python train.py --n_layer=8 --d_model=384 --n_head=3 --n_kv_head=1 --head_dim=128 --d_mlp=512 --vocab_size=16384 --activation="swiglu" --norm="rmsnorm" --norm_place="pre" --norm_eps=1e-05 --positions="rope" --rope_base=10000.0 --rope_fraction=1.0 --qk_norm=true --attn_scale=0.0884 --bias="none" --tie_embeddings=false --parallel_block=false --extras=["capped logits"] --init="normal" --init_std_qkv=0.022 --init_std_o=0.00549 --init_std_up=0.022 --init_std_down=0.00476 --optimizer="soap_variant" --lr=0.00398 --lr_mult_o=0.86 --beta1=0.95 --beta2=0.99 --lr_head=0.00384 --warmup_steps=36 --schedule="wsd" --decay_fraction=0.875 --decay_shape="sqrt" --final_lr_fraction=0.1 --batch_tokens=[65536, 131072, 262144] --seq_len=256 --doc_mask=false --train_tokens=612900000 --steps=4701 --dataset="wikipedia_en"
Each number is 128 + 24 x the weight over its row's rms, rounded and kept within 0 to 255. Layers, rows and columns count from 0. Numbers have three digits each. The size before them is the row's rms in percent of the matrix's.

# q: layer 4 attention query, 384x384, rms 0.153, rows 107-127,235-255,363-383, columns 192-255
# k: layer 4 attention key, 128x384, rms 0.153, rows 107-127, columns 192-255
# v: layer 4 attention value, 128x384, rms 0.153, rows 0-28, columns 192-255
# o: layer 4 attention output (transposed), 384x384, rms 0.119, rows 0-28,128-156,256-284, columns 192-255
q107 093:107104110147133125111108131138108108109139114147121123102076117170162126109135136169139133115110122096127123104139074159151141140112110114120136113091170146118112094127108130069129104127160127
q235 080:145071134140144144142122124112124126111099128139132140119139142130159141102146110127140118132123155126109138132101100153166102147138120148131130136114163136169087144152136120114133113146102143
q363 111:106099115137113129103093138119107119152097125163137140089144107150112129118138134173145130124127139112128123120117093146142175125130105113118122116089159139130098126128115142080140081123156137
k107 131:108105136144167147075094145124115094152133120149065109136125104167188125128109109088149073129106159102135171111145091124124110154101099128113154106122131167132156154111104107097139092123156129
q108 093:140114119168144103090117131087128147174138151107094176092141156125115154131127063127170115107123136176148127113138130106097130124132171098142147096124094129133114140144165084120119111134113105
q236 073:152107109140120097101149148154099144136156130140112129080151112110098131126124064125156148125112127128162151126116133123111100147138165109151139086126116143100142101103184080142134137114142101
q364 113:143136114123121101107124122108141120151136126127098144071121170127151124141145084111133116136136137137136122116156129117091140110144127128135133094149110152107094142164145108101109128123084105
k108 138:157117139142127081127106123154123136132161112084166142133117128106130135077109115140135131097129105176149149114125073145133126100165141096153130108136124161110126148156116141117108089123137129
q109 092:141133098105156129133087137077160127078123166163130127103133152146114082144164151135122090164123119127121105082138103153109164151107123119116146145068132107110123111167125095113113093121126122
q237 071:132111121093144112122111099117135124122133146086158141143146094146113111124150134155100096165139150164168085128142071143142163133117135137179155130112120124124143113147111142058105125120122099
q365 109:124111115117132102107091123152168108111117136156138100102164095129120074112153136121161124156119137109139100066133108135125152128103110122130151107146147146131154109167155126132132089126154104
k109 135:152147130111152129122133137080163144093114131165159127087175130168149119164162126124141117125132126112126132110123115131132126170122098109147146134106188136135114122134100106169120127133147134
q110 088:133086116144102140148141139085121127129168110138161146125160081124160133137144108168129144158114142115164117154128149119170114143128088172169128096149132182123126136127183157088149102108160128
q238 073:113149086131129139129158146087151111169133126143142129127126121089156126150102100149133105168106118116088136145107183118154145133105096114145143125156136132130156099108171185148127137133142135
q366 108:134133102114102148115155109113104120099129125136154133094133094113185118147144155123120123189139150122142109122149131170206149123156107167169120096168111109100118113130140146115146146114159107
k110 136:155135146178139142121167103148148139134154154113118127143192138148110104119144117150131143139093126108183129144126162134121102124150064131140123118111101143114146112098126158122139108132132126
q111 099:137134092137090130117103096138141117114132124100138145077105163106090101132096124104116085137122132137134086118121107129139136124113120123108124143139131113135119154178075091139137121138121146
q239 074:155142146135096155129114115123126110148125122099158110112119124127101112166086128119104080109183110163171077144143104110112141102123104131113130141137097099127150136169126129142134157108140117
q367 105:124148104147093108105108126151132117157136125083122111097127165111105087121135156114131132176132136137104138136117114160138115110097129139127134143154104099099141165181117140103157104115131163
k111 131:111120122104111089152095130149099121133121125099115120107139159133117123103123128118077123174138120112096124116172128128161116100140083106115117147112133143134126104117121105158109012113134139
q112 094:151099130129077055083137129141144156119135104188125085116076137129112149114141110137071149118109178138105112120111146125135159089094072126119175087138112146146118132099154109128144123154123093
q240 080:167125128120110099141083113092147134130128155147129106125118129168111119163134124135096124140126164116111096135138133156119146116109104153089147139143178129107128144110111149137157133141147100
q368 105:153080150112134101157111114156131139141104101123122093096109122138092113122145117150071125074079119101125095114123139130115174112081090109134151110146124113126101155106102091146135090154143083
k112 132:130058114097110132106135104119169095128111138158126136149058125117113169146119103130106183166054144109116163125164127112108159124115122137150118098143117114124112129142123090127135142151106128
q113 085:126139142114179112120157167115098104185142104128113100131102133142155139122123116145135154123159086124084142079153116143148153129129103121132122116124072121124131110107122116116111115126119150
q241 080:096141095133122141157143148159119102119160140160100107137094139113155135073105078103156144123116160122063135118119159155170117112167116126163132127105091122181150127116146143099112109153107177
q369 106:127124092119152144105128164127118112200147149122114126141096175145127119144088108169104105111150116150097129103155117148155149129141115138120116114115092138140106114094158104127094106128093154
k113 134:133134127094112123129120125086160112094145134112180090134096169150098146092113108130139165108153121101080168121164107160129114175143095135124154132123096078160100109119114133113132128113125113
q114 087:116127106157110128100129114140198146137093158103140109127140143121148112116116130146138130065115118131104122147098129153144099122128135119158126159112085106101151127133142122148111137109125102
q242 067:161124125152122098115129138110132129157130130102132097105149124133133162132160113132151121077111113140108127137123143125125162101120117152185112126108148137096163122159124152153128162074102083
q370 121:121115131166087170117126110155166158129128137136118109112137159126116101106098134151101107066117135118101115135102118168131078141159121125135107143138131123096116141135126153137141129119097122
k114 144:093093133176124125107125131128168104091092145129132148127152141129049112120126128107128135086134164142088106145122101145124143179092096133100137118111107132131119161133116149151101137134178135
q115 091:116180133102148128098124139119117127132152105127177137127146146097146101128155131121171064114127119131104144116078131111126114098107164110139156099111116131149109183112126141112123101131140115
q243 084:099202092133151110115130116133141097108148137121108122123127148100127150108167161126133111113141116160136131127107155114138106111113178088156170098107154096122124146112095169114130119153085123
q371 112:119177139127108143110136133080135150097123128133149122142135157098138110051127186145141088123138104134130116111118119142160124114077125118124137106117116135124110138118128128125103132135090115
k115 131:132180129091111152105100102141121088131145141120158103128143151145099122140100157134131087137134153111102118143140129095127135101085078086154148168119108160115120137090135121127136095144135133
q116 080:156136116130137079118109130124131119105156128079119082122157155120122130139085135158045174168091100128112116141165139146116145134121144138119163134142150129137101170133091138091148126138113094
q244 078:157154164128152116103132146079118117116118115109159098131172129116133116139122141173115149135081083118143096158144120079106155125162113105144169119134110160114138146118128118134127124099142116
q372 106:097123137127147096118080138126094132106170094113107116128177170116121144129083148159063162128104119139108122142159151164148156112153146119102174105155139117139128162128090189126158127137137111
k116 130:121095145136166189107137137129101118133127128040109123110168098147077137137124141126119134161091105136137150123126205173128093118146147104148120144130167144126128176109143088106163159146137117
q117 076:139169132150144123145133118103139128103105107111119169106122141123138124121129086154090117105125119103165091145142175132139136126135171125147144076154175129145158143100135085136125141150114114
q245 065:131132142137123153130111159112122137126069093080133160108101150131117135106124167124117152149158150114190171121178120087138123114095142157125159091180136113113161156119116101107130150123155150
q373 094:118141110110176146190146084121138125123092129113134138112133140143146165126141069195108148099108162130131124143156154127148138130101185108130158069152152112122146132132154104134141086144119125
k117 123:104128138138175112107123084155110123124121101146140147134100103142129106160111090134134159111094116111208120159129194187126136140099146127155140123145143112100125100110141144138110128091139125
q118 081:149085121068165121117153094154106100137159124140129060112151141137158123156123170103110146111138150119096128080170149128165120157093159149131135140109124132109133121116136167091097141129109170
q246 076:128128102126138126154131130135119126147159124173116088132115133134162147125098127061152141115119133107091140119135180120154099096104143145130099105128180125126116130128116148103097115153109143
q374 105:155071090114172137114179136131129122183163100137107087117144150121113143170123150030142123121152135119120108110170123135125144148113127119140109142119170163093121136144143169135111129170090175
k118 133:155086137102161102144114138063151107113171097163095138131137129138117132147115127127126062118149125105133149140132148122148136110109162151146125113123124138131129152125133163139120076119105132
q119 095:116130137100141082120132095109124101146111145155081125154135148102179147151152117140125149081109139104135147155137103159096109098133129101122142147118132108159100110145148093085132145110092174
q247 066:116146134118135132119132112140120110123113152145062122133132124126131165131130102138122119119133142138096119120123086160155101105170149147135116166124193145138086100122139135128108156126086136
q375 112:090119130120146137112134109094151100170112144152112124177152167135166120166143129225141134069125130118137117136161104118084100134135120109127118175128132116118095141158129141090137131139080197
k119 134:140126116092137104116119106101122134181110156148107133096073114115132125112123127122120115092119110119160128159128135139134118128135091087132140144120144126142121177145170110108133145143156126
q120 089:117168123119105121122138153121143100143134135122134139132162079115121103086175106090115189170144095080162168110129080171123105111138103134121150129137141140139115107120138111135101114093135108
q248 072:096142086171093087129125122144136102106164145160078130119136150121076096092111111082145168128128103081106130122123162152144134143176121127085139147103174143122094129120155155096122120137132119
q376 106:103164155131104106158139156117145116160124111120097130134144048099112150097138106111103138151120117097121153148109118140124126110132123122103146123153151088127144128110148123144076109097110124
k120 135:115137117126159113122116117139171096121152128129116086111163134137159127088124118153109167104108135084158141117142114157154127140117104130134137058099190110123115138090060123114071100121123123
q121 089:144129138124142142120153095144133120152194135139107148152106147122126085089120103101110107140171087162157155116123105095128165115103145130086116101166063097128142124132128111082148092162125122
q249 088:091077109099130141145110084123166105116150147149096127122117144123163105135120081103096073119151149093102163107093152125160126128105130126122096118136142160156141128170139128130152094154088117
q377 108:150145100133096155104122110142141127122199127114110136152099126119115124157140091128124104183151147162146175123081130145124153119131111107097172107149103115117143106158171128107158130094151146
k121 137:127111124142162119139134099152152129123154142136115126125101138111143098123151117137104081165183119150132106124100168097108129072081135116133107134146096124158143172106129156146112122156120128
q122 090:095131112133140148125093123150116170122124135092125145135159102166114143175179199130091127126126148136128104151133105153099145126161130130156160170087126106136154130130126136103109126114111150
q250 076:124101132109141137136149144142103150105139128128136136139103122168133133161159207126108116108135110160159095166141131134133134091100147132114135148106087084140127099120098103145107105093086149
q378 096:112132123123139154121131085158111164108140139106124148115129140159119143174110133099113093141113114151142115138133123116156114143122177124125119136121074130117118146109125134131138138123118134
k122 125:124154145105146167148124113208107133114086113105040157134189156113130159145157162149128111124136121152087129147137174126127144104136110099167137180090126119104128148161142124128107189137106136
q123 089:140103154146109128103125153105130144090112143094143106079142132129168136132119142129112128125126113118155135128130107193147085133109127088111138107157163185094129122162139128155110118144159126
q251 088:113151102155129125133141130095139144090121156147181136085132145119140146129081136091126102125110130112103137095113167191121104120098132072094131137098156107099113111122130132146120125113137113
q379 106:166128167146138117095190088117170162069132152148134097092125154092142081124109151148117104152148124122163110111154110208138066129114166116141146156181151167107126128150124136156110140164141089
k123 134:123140126136131166135148136120132107137107130098119108083148111177170096147125119118084132171178109096144105113121093130135149158156151090164136147150192157117136137177114124145120128132132134
q124 088:164130093131157124103104093127109121158132118185169112113124130106152128087077157113142137120144172092119118108156090126148136144148176128106095097162096125144120136130124137118129170136146092
q252 078:099135062151102107125130139094102133105114116181105113108091187117131083079100135116147118085122161097156136110145156154094119138199152117113140141154075083131124143119133146132114134141159136
q380 123:130137081109091166083098118132108123084138114179105109086130130111167120149100175131106117104146142124148093127161085172143105171151164114123137174147149131139156128120137149122118152147143086
k124 142:121106122103166152112122129096085159124117128167109145123176148124129127081131125111138200138184129144134100178125142118157113208166118124113125116144096166144135174123164137134138170151118139
q125 090:137124101164120115125142138142111130101175123129180169116140149085172129151111150109120107124105180190121124163094149137149142152150165103105163133096137063093097118136186126133127124140142133
q253 079:119113117120145132109151129155101157080088158131151150104126166121138149126089121112131124120114177154107130112116152137140138147135153103119150153086135069108113137112118138119103126168145141
q381 112:109132050131120118129120155128104134109143130102124154157126101100164115152116140100116156148128149156129150131103118136170182150152160113101173124091140085068118134087162165168126145133116140
k125 140:131111124183109064125131160147078102096135142121192119153124115139137142122129127145099101132134170101147120151116145115131130103161131145111132147105147084111131112100156199134125084121134122
q126 076:096082156136106179144149164136126124136122116130143180155130159150128088126146088162190102121095134086135133122115170114155120157118113148117125145131104155089139131135176106177118123128146127
q254 057:079100171149109116180131113098144153121140108157110150114161110107162117127127106152181127100075100107113152069133179090143100158112145138144119133160153151139115092129144164124142116152122141
q382 095:107108147110113153189160201140136131105106124123123141164159148104133105128145111153181107119093127075124129138111133126168100147094131144129148149145103135105114154139169116140148163147150122
k126 133:107126119063155157144143117128118109158143110113135126152084104110157118149116104142117167126146143050136141111158137177135124140130128107137122147147120079116150138054146108131163174137135116
q127 075:134152156096120105117120131134133168119086127119131082124145125155151136177124158157143121152078130106059098094138150133130148129142113150127115141152186134150184114117122141108155127109112134
q255 073:082136123155139119140127099107132190104093164155112140132120119158172129125120124094171105117151118072049130125144183154121112077150149145109151148127164094163131114144114129114118153195121115
q383 090:129144139129120120097103138130147148133097130099139115120145150194145136158125158137148146130104126125080111104108116121115181131169128121118117118140156129153168128112086103102153118149095158
k127 125:136170151129094077158162140140164138104090113128143097150168122128143122132150150150125132136072113153129107113147172110127150123172057124102152115152150117142116091106149147130111077080099154
v0 098:108138113089113141091083124109106172124106126112170143132125098096142104143120114133106133122116133108124150144109126080129154146102081101125104137122079121141129151125141108135110102117119186
o0 089:114097112088137152080098127155083136131103164119155111149100101125134153094108153134094117122131122149157106171137154136124128164132120140115138113133136103109100150146097178096081120115118096
o128 106:111141136131073151121096119119149134127108138138112106152100151162150136136140131120175138122155145115146146114142164158136141144139165139086100134207153114173119152126120153110144095135162103
o256 099:123157114131120108177187139122133138130109134142137093115135138122130141137101088143139127114144115112141157141162107104148113114134128137107136164131129111138189122117157160086132123119153086
v1 103:131096127138143138149154133166119147129105134136141115102098049154152154143130135096162152137151085151130166130154116142127145128118096104120149171135114135110134102139085141126067147172149136
o1 097:148134105129109103116126125134124125138155108135132127117124153136174114080090118119131136134144085164111119143096163111111155177119116117088130092110149134168106077156143098115093110142145129
o129 097:123156109092120147149162117093103114121107132159139158157136121133127113107154138107064104140143146158110145145106130142163137128099176123136131124129173130101143132135119110102151145155140152
o257 107:143124146098105134133141139100098101119135105132120142145100199140158101081130149131093092105126111171118112130120111120097126150149147085134101109085131128109162127147107117121141155119132152
v2 104:089143143128137123149085152145119168129101196110108139094091134138117149126118101128150127168124148119143074169122142130088138113139109173091111144115144144130152136142172114143151140130128055
o2 092:110130176150148148143115133107149115162059137136134132117163124079128111189153126116119159105138148109163120153089140111153144145135135136164086131076106166125116119101091144098169104120085168
o130 108:132120118139136106126170084135090167118105116118090135115147083162129168139144142118095131192124172110115079140139144122149133132139134118098099109138159053111145094082131129173095098113165118
o258 102:148109137106141157132129186121141160136095116129125122124134092134120142161128144103109162147109149137088112126111107136113165136146125101168081106132100147118116150069159143109106160134105144
v3 101:110147149139111147102094091128096093130146154111171091170126119123150102095157099175121123107126083126160168134189104098078132104110140129145139136129109144167113140116167095149122117144119109
o3 103:140175155136109092140174111115109101140131110139114068191135152122145179109143175123097116124148151104133076164157103095141119132134128086106105114109108088127120090134122074116102144157114118
o131 095:117105071138124094143091123145176128085162124094154121146131135154157148089118136124134154140131114109129133161082111129136125147158121137131112114113112133098117178130151151125139113118106135
o259 104:101125131137127142143143093180173168100116129147122120103117124169129159150149133108134108148164131138121107130109134093157132123096121126107133087115104145131119165125112102170127112133093118
v4 105:104112140158131171158126104106151118141110149123135160129128195115081067069193129121124085124120098110144131103099133103113098151118113150118096134107104131108162082121086157117140105132137112
o4 101:132088142106111161107095137142172133140103110140138146126088143100126142166125111166122096148112096126104155099148143176102151141105146083129154143155098109116091152141128150101120137151108139
o132 100:140169112117142095151152135123140119124128160108134125099131111109116131154132173133136080138144140081142134149128147097137112116120109127103166169109136120165115111181136101104126118078130137
o260 105:107100102118133180115081137088133167148126170106136131107114089093123130131144129129160138135137174168097126110143147127137177110149119105135175138115116090112064140126124073152091121150130113
v5 104:125090178135122110092121143083116148149144115144115133107123131112082077077128071162162171150124115159110122153108124116143138119147130154099146139161167103147102139142107111115128162176131113
o5 099:135084137135116136133134154150111145156106153153125098139127091164108094103097119171188144099101114113093140092126145132137125172120118123151149148144093136163117116172136130103118079109108118
o133 108:166093151129080138113126130158143136127129117134136152168175104148140114112103154151122102113139124084124113196127144115102120122147121176161134183117080126113105118140112104139150123104095182
o261 102:133104106129087158093146146111108148112078107128150086137146105148166129152120148140155115105113154152129126153154150154108103114136173147131166147093079084102094107156138131085121136099122103
v6 100:132143124150135155113165148151133167131126120139146131109099161096139159125159149127129137190129110154158122140117131157150116133120101094089098116107100110134136144115124118157152135147153144
o6 094:103137117093144113114136175092152149144130123117131140102159122132082064128113177129134122094156123124100154104113110126118122149141144201130125112134165130116102180141127169150130129118147152
o134 101:096147124146097183141101096152117138137168131083106150128160121125182108119135138140105143146180154115112137079150106106090135132093113167115084118133121116112115139109094107131121141104095108
o262 097:145126153113086147110140105102134165138160115135162165130116115120167107146157077152166136150131132131114123105167180144092148131141155164134100112144128199089098166125107169198099105140172141
v7 098:123154167114108094102181154116097124120142127139161107107166120138136171112153064116104111090126101140127103127098113118150106139134114125129166122184137141082143168132149092168150142175131136
o7 099:135086147098139098120165111088127126118124156116140163116133156157148086126101145145102139104127098105125133096078107079130146150106121107160109133123100156111153093116154169097120094140097120
o135 092:098103118113121110081172182119159116104166146137099112180168091108135125174087142121142120133116156129149127179137167128141136153161102107174152116139147143136124131102130093135119154115142110
o263 107:106114117160117118102126114116099144145107132113120129142094131148135101183123107124154125100118135141150115132123120140121119121141102132172147150116174129140129130110107091096135101086118122
v8 097:127138147130150158128154113130143115134136096147117128143105142155131134130125129139078110145132114128163105132108146102129124145173116115107104131110114136137151140136092102147191118111126120
o8 098:137181090148145128083145119081111091147136123145107117148163132122169118137155154139183153130122109133128107168077159109139159124148145136124154126109120139160143086104153116139108156130101104
o136 091:132132169099104043147110120098167148134092115124128148134149144139108159166102116148157132163136126128155140113146159123131117186107128094145117116143151109140166157139154157154126099069135134
o264 099:148112102140169093165122094105146133120112117090172120162136135138145086103154136132120148131131088119085094134117129130133129122101132117132131130119107104125086147133104103148099151108164126
v9 095:150125111151152129150145093164088107134123169149140126149165154142112087146129107115121147112110145154150135113131138160124152117143113170092159124121139143127093148135090124137096125177150122
o9 101:111133165100078123077144105085158146108140135134141109095093138160124100133124118088088156130152134145074114116156161117104105135142147082143083130107124085123130126143149121161126109174167123
o137 089:116104171105134107110112136163116079131110130115150137164110102094104191138102092152134080128163126160130132134136052130134124135142118128072135101148116088115169120122124114164135142128155148
o265 105:119119154130145069135110110131089163145125111144150134136133138114147114098155123107136143163102128116132144122123114079159130125133121211112123081104124136123110099118149137136125119110144134
v10 110:157148079103138114131132155114059153162090100144112119116100141114155116066151129139123106151128128138130120078118139093182141138159120150150155122132134129113144146102152069104184102097144082
o10 103:112114129170151161126112133120170158188159120091075117123127096139193090153100112147136145128167120141133159149152135134088152084127143091110131148142101144149109112117169145159118110129136177
o138 103:112138098161180131168148122121161134147159116130130142129116137140129094140104123133138158115123096129115130137138189108163129148121151135166148133162125159103104136141103108084147154169144148
o266 104:116137170160161157140177077150116175148195131121110108129096126107132092157116110144122178139145116117098106122129134092135099097082103145139135150103109109127144147116163127113140148141160173
v11 102:099124147080138140076169140128146139106156161109161157137111121136115113147140102113151148157104114127121133121123146134148131118150136117110121136121123132176161118136112124141086120093120135
o11 096:091119096139162139173111134117150126152104154148128128069146143128104101135139160108153099148181123120141114103171121114133129160138133182215138100172092080120157139121139141130065148199156116
o139 099:123156143129110143124089131087122134123089133158159140121124144124109128096129126135101126155154144162115101113145134138145135157131135132117107101137104103112124156184114117151165105149136152
o267 108:123123117134143130133088117128138128136131118154121172102130126162133118168091140139099102094119164139105100163155110123110134132131106131171143151117123115144151111165117113106089129118123114
v12 103:131143130116147125082127166153110096158126106119099148157114138105119088155152182108125117110137117105128133168122162101157134110114135150128108136136161115091109129129116159136148124121098160
o12 108:179126167162146125153133114096106156174181130126153121092148148139124164110119169146108109137107145128119117118109095141081100116118126165108136110142087092155142122174101152214133148130147116
o140 098:114127065160111141121092181114122106079170139125103159139137139140165131118148128093119124129114085099157154145118106126104196120096156108156135177185144128100097139138107127109121145129140131
o268 100:152106138149092173112131184086117120083130142084142128124158164090139153095182147138083110175090116126106158139092089147120128108147101155120173103158104170129113141097133090130166175108121159
v13 100:095132135111102114084081141118154128133144081072108102104126190124090110164119136123077133113144175095142122167142127115113170128095142110103114149132118161118155152140126121125089152134109134
o13 100:117090142131143103162147106116092129121077157127111135136130111129101134121186143165172137128099122181166118146097057119144143144159111130128171148144112105130132099078156133155142110133145108
o141 101:160123138087126132132125095152128122104104138153113114096132137136126151102164100114131135133117141142133080139136134141120121123139145181069114178148112083147103149163149150138117151144114127
o269 100:136134149111105152135116121133138148133093141139134168119092125157122066109125133134123157106082166110093084123132155125060117145129151156128119117147122126140166159141125140110099121134173131
v14 100:134129122112154171092113111122159134134085083102118095129126083098108126113180141089164123152111098092099100109153144102075106146129123125090164132117155192101180070120140119160103129132113144
o14 106:115120125121127149105136091118132134190182141134100089148153150175095103160128143086104093151125138168126136205159137145109127144086160110134101158119097092125125157110152123125119105144120119
o142 092:126114123081139126127147107120097102123075160132091143115150119070107117146178129141114132086153128139133108106099101116163109118121113100114134131112120074172112104122161146109133133141076096
o270 100:132155126088166124138143129122121132124107145130123153116122135072156104172117182113113096114076139135135081134153189115179105130146112132111111137153127117092068150112159136172149154114067140
v15 096:158128198134146111093101140116129098156076065113132130157137107130172158096171081085088121136151109157128146118142152120125134124116099136126132173150125125080136136147110134153147109133157161
o15 091:163132124106146121123171090148128167090089159099082104119141162161132135174114137092138119130149112157111156115149141106146152143101101091105147136173100126120155135143111177163087104104158089
o143 096:127119149132152179132080096118163169131148113141108185116088157137092107109119097092087149108132129101133121127135130158121153092158141127095133149132131148159118117126158124151108138148145091
o271 108:150120119151124132146090072155111140098114177147116130115131141137149063120103115107109137127144093164105123149137120129141143112134130135088140132087117164080148120107176129111083132124144120
v16 101:088114094143135120151127164143146106144114192133097100129146098133144139149125084162154126132135115110141122139130145146077155131104089116136111119128154154081169146144100139098174119136107117
o16 099:152174161075168111078134139126142123127154145165102122123143141135178100113117108133147161157171155112146114118113167135165196148169142094143127115121122121154152115133144140172131140155177122
o144 109:115116124151130153148117149151162142142131148119118168119171120150144136137144156136138096109131085135131101126103152158121084103132131123136148115153125160131094169109130089126146085148160130
o272 100:132182125117131137117125175131188120107141165159119153095107103111125175161131141171137107134130135089109134148159142131085130098130122133148134130126122117137163097149132135105122130144118174
v17 100:151093107148115108156163124139125129113107133143096136110142116161104132108168129152100092128127113123143129143092109143099128102123098094177069142107145095188100143132131107140166107094110105
o17 094:123144105140156113085136122135117116086120168086107169125136112134126130127136101132141124130101142135135151102162122109142111132167142093107137112124094132143126113065144112109128181168147139
o145 100:139136134127132074130063145130168100122142151137081120108118082135141141132136097111147131131130132101121161125118145117146131154135141178133121120123143088109113126133110162125127077140092126
o273 110:150174134114136121155109140132148120139112153075084167132085110163139119137113117119169149150099109116156162116108065148102101129117166119122107130084122127121133126121125130094158123108110165
v18 102:150135132130146140127094166090155138149147153147172147169118115125124055129099149132101157115127161138111140118094149127111125094149117114189105181140131137120127115114115160114141124126093093
o18 096:093127103096108140148181113093121159079153105123127145114104143138176184169144120068113131126129140142148095107120158140084112111116142047111173136113128121123158136087152130096136110153128159
o146 106:113113134178109145179124139123138114124177122140098165141170112122150079113133156130182148113169120098127149142115139172160077110144173124140104099078143106123135133162111143149138103147109096
o274 102:104115131083084104147183109101128164127145112120156155128085126132096153127144122100127112107108090111097153139131132152079112126119169153120109070143104102103095133131124145121118103131125135
v19 097:133133124114074139139128088148159123050151103108112156144154135118119099143097192148138123147119143132160144100108132156118103165170109105129098114139138135108120104155132104125128122150138125
o19 101:151121096133127087098092147047080139128137121129090147127116150145139136120176160115169103111164115129188120171118132129097150108134150096144172133116139118133164142095103139095150134145091146
o147 095:189124106155147127099111133130108122139141139078161078102100143100074140116111112115056115122121132148097158103096103133124120108162088096147137071145100137134132098119119131153142138134125108
o275 103:158129070097123112086101167106149130139116118166140085156091144112151112130130092100132137093176132158108136093100122109115166086107088154186181128148101138134091137119081100112118138130132111
v20 102:094101146112103101109147125124128105142152122163121128117165125168115170138142102116159117132127096123141130112108114156094147116159157132136094096211088140117140116115137089114157165083125083
o20 101:173113084103147134123115154155124100100100137063145162176106135113117070132137117127114095127128147125139091154130134156124126111122174118141072107136136103128158150164111141159131146118118136
o148 107:124134159133096088096126109091101137126142118128100094149159126094105148124132084166157114169148140116140121157127099099132139108125147094123152137137170122105115148149112150138124124096142109
o276 097:145121104120137092129141111096114103138117153064117080143102115089146127124116113145135103127110119136131103177087099149111121109116132123144098124130151071110118154155128166147134130097131109
v21 098:113095140129150159121106113140120174124153085139125074175104114168135135162126111145130129158163126132135136152120141176105112132138141076102152131101113140112146116115127140150153112171117090
o21 095:162102102163145125096135147169140144188150115103154155108102152125166134117133099115129145099150169105118104135145106107106108174134176078125088126129098065108114116148106113053099144152155092
o149 093:082136095115134168153110144148132107139154132117164103126120133131119122111122137137102110126162128177177164120093154162154178104152150130149112109116089163140125168117127132129127119111130097
o277 108:133167104130170116146113160158109116140122121137128167132164127113137106069101142148145137145102137097115098126180135123088137097134123131106120091137124115145099137173120121096128117115100133
v22 103:096118129132147071140124101136083126131131097099129134111117128122133129124126122140145123151113149119161129127163128115142149130108122103145175135151119099141083115110121147100116127145160085
o22 093:118126123134051102118114109097115114112112148132139136103116139110106089132160166103107170100085111133120145115179107112159125131119115133116148130098108180090118096155130136138107151101155153
o150 105:129111124130158130140131133073108156117165137090146105117127124106107081123136126184141097113127101127147099152088121110120115099141089096114128125141074109122081131096064133149112121157132145
o278 100:084142136102124112190152140153098163125138135128095096100112123150115148140118153145116148132092060099139135112147107140130140119154143116114126118089088161128116119148082083149131129117112139
v23 105:119137101125107166101132148142129133120171143108131165099140128103162125123157108117147159063139134141119153113156117145117115105129124117114115138104120128079101111162130093137148131177144128
o23 105:167131167170120103123109128125114099172126100091126133131138137114121109091079114110153146144159128122110090143108123177156125128130155121148160099128113157134066107139136114145107103089123105
o151 100:095121079180147137113119114158148113114140135132109128137128151122111128136138074153122169148115137127095105133116121146139158115116138095089121158149116138110138099128154154168121080121101082
o279 103:142113143103121120109107090132143128107135143151160135173158189090127089106125101139132164168118132137113065173094128125103130137116145123129118154147105120158095112137115174142093161114102124
v24 102:142135139179111148121135113135099115110160101106115120091119150095090094111095100154135139096126170150085137090121124154171133144153161162105147115120108130111096104166117126103107151188132112
o24 098:168148140164106149138150122148160117127133096110197147124135135139104132132155110097162133109143100129129129164088105113164144128153125137156134124170121112103151102107136119126130123133116138
o152 095:118130106136114133126115166124115111115145122135140155142099151112129123076157134158128154125122136168123117164178109114121128126207105175119141163097146121099149109097124137106111118120116104
o280 107:066159107132165124129142144125130181100146139189159132128087151106139183134111153130097156143149175132140136188095139102112111118102111086150139134113152169105159142131135127142116084136154166
v25 098:136128128200129158113140142130160088112130155112132180109125139149158113117123116113147124143155168142149087133149128081144117114158119133098102169134166135158107128105106150161145132150112163
o25 093:140096121149103105131140081129113125077177101140121078146155132111093107174127111105129139132085124138092080110113102115134129104094114132112135107143136128164148095141154126136110108126145093
o153 094:162128161148027109103157158132115112107097143105106126122147152108116129130123139122121146140138128094099198120154100111146149106134113151116091111162193125054142141133164128132136143089111113
o281 110:163140169108086145120108091172122156147113098156136135114135104125121135093151111095075146133118099110148165119161161116108152107126127125147097096160144102128114110147131161111149160098121112
v26 102:129138123112110114162112108104116145125143174163131132103136116107120144111100150160105118119144066122146134180123114119159138132090117088138120136111132145114097135129159146113158133120096184
o26 098:106119109115153137170161107131085124136108111130085144141125105081104113138123068123124092037104124128124147135143130118123052142130146123081102139120161157164098149143116134100162088150179124
o154 099:115119140120151118154101144136151140091130168104150121097120173104092130130070151130136145121170120087153127133087142129132136133173120117139169101132149160154146147141130122144119115104117156
o282 100:106127147141168136104163141131142124121112114167106146124113148104143175149146099073137144108157184185111183128099114134150097157155118138166122137140119099172107136153144171133132121130173145
v27 097:105135132105121109124098150119073101110150150110119129128146184119167122178146147113152135153121161145156147127166143119134138106137117160124117068158114119120139136100113139104142095132140123
o27 092:141096123147134127089123132137126134121129130137146140120153131133081094149145107158101107132122151093129132204088119116113119108126155060142130091134129135138176131113136122126175140168097149
o155 102:169119117147123113157168118153173121126133128132117129149134117155131098123146154091119154131083061114167120177127128168145125124119161167133112159145124117115179126130127138134094141124089136
o283 106:132099116178104129116142128128140162114111108163099122109100127131137104203168167125143113154121100147118158177153118166128139121122161126139092139092154155117176107094142092175102139175110122
v28 097:163102165124135131169136153146127113137087124095171150083158095091140147145133112093128139131128109122137161136153110109119082128187142114146114178127120094084102146122161126144111147164118160
o28 099:116117120128119121098126154124159118088122094096074121118144149154130147169131089141124164113181159170134160119158129149165121149108094111136139118145157125104106158139114132095133145115222107
o156 099:117127178101151121108141119108146118101146176178110118144156101140117130110132158113112180115128091149156124148102081111126151168158163116145115149131170126113137123135093110128144144149137149
o284 098:123159153138150151149106139136116111106104117181160133128114124183141078129112137099098120112109116163145060129100139123155166116122107149142142151183166099137124140090103111113111130120149112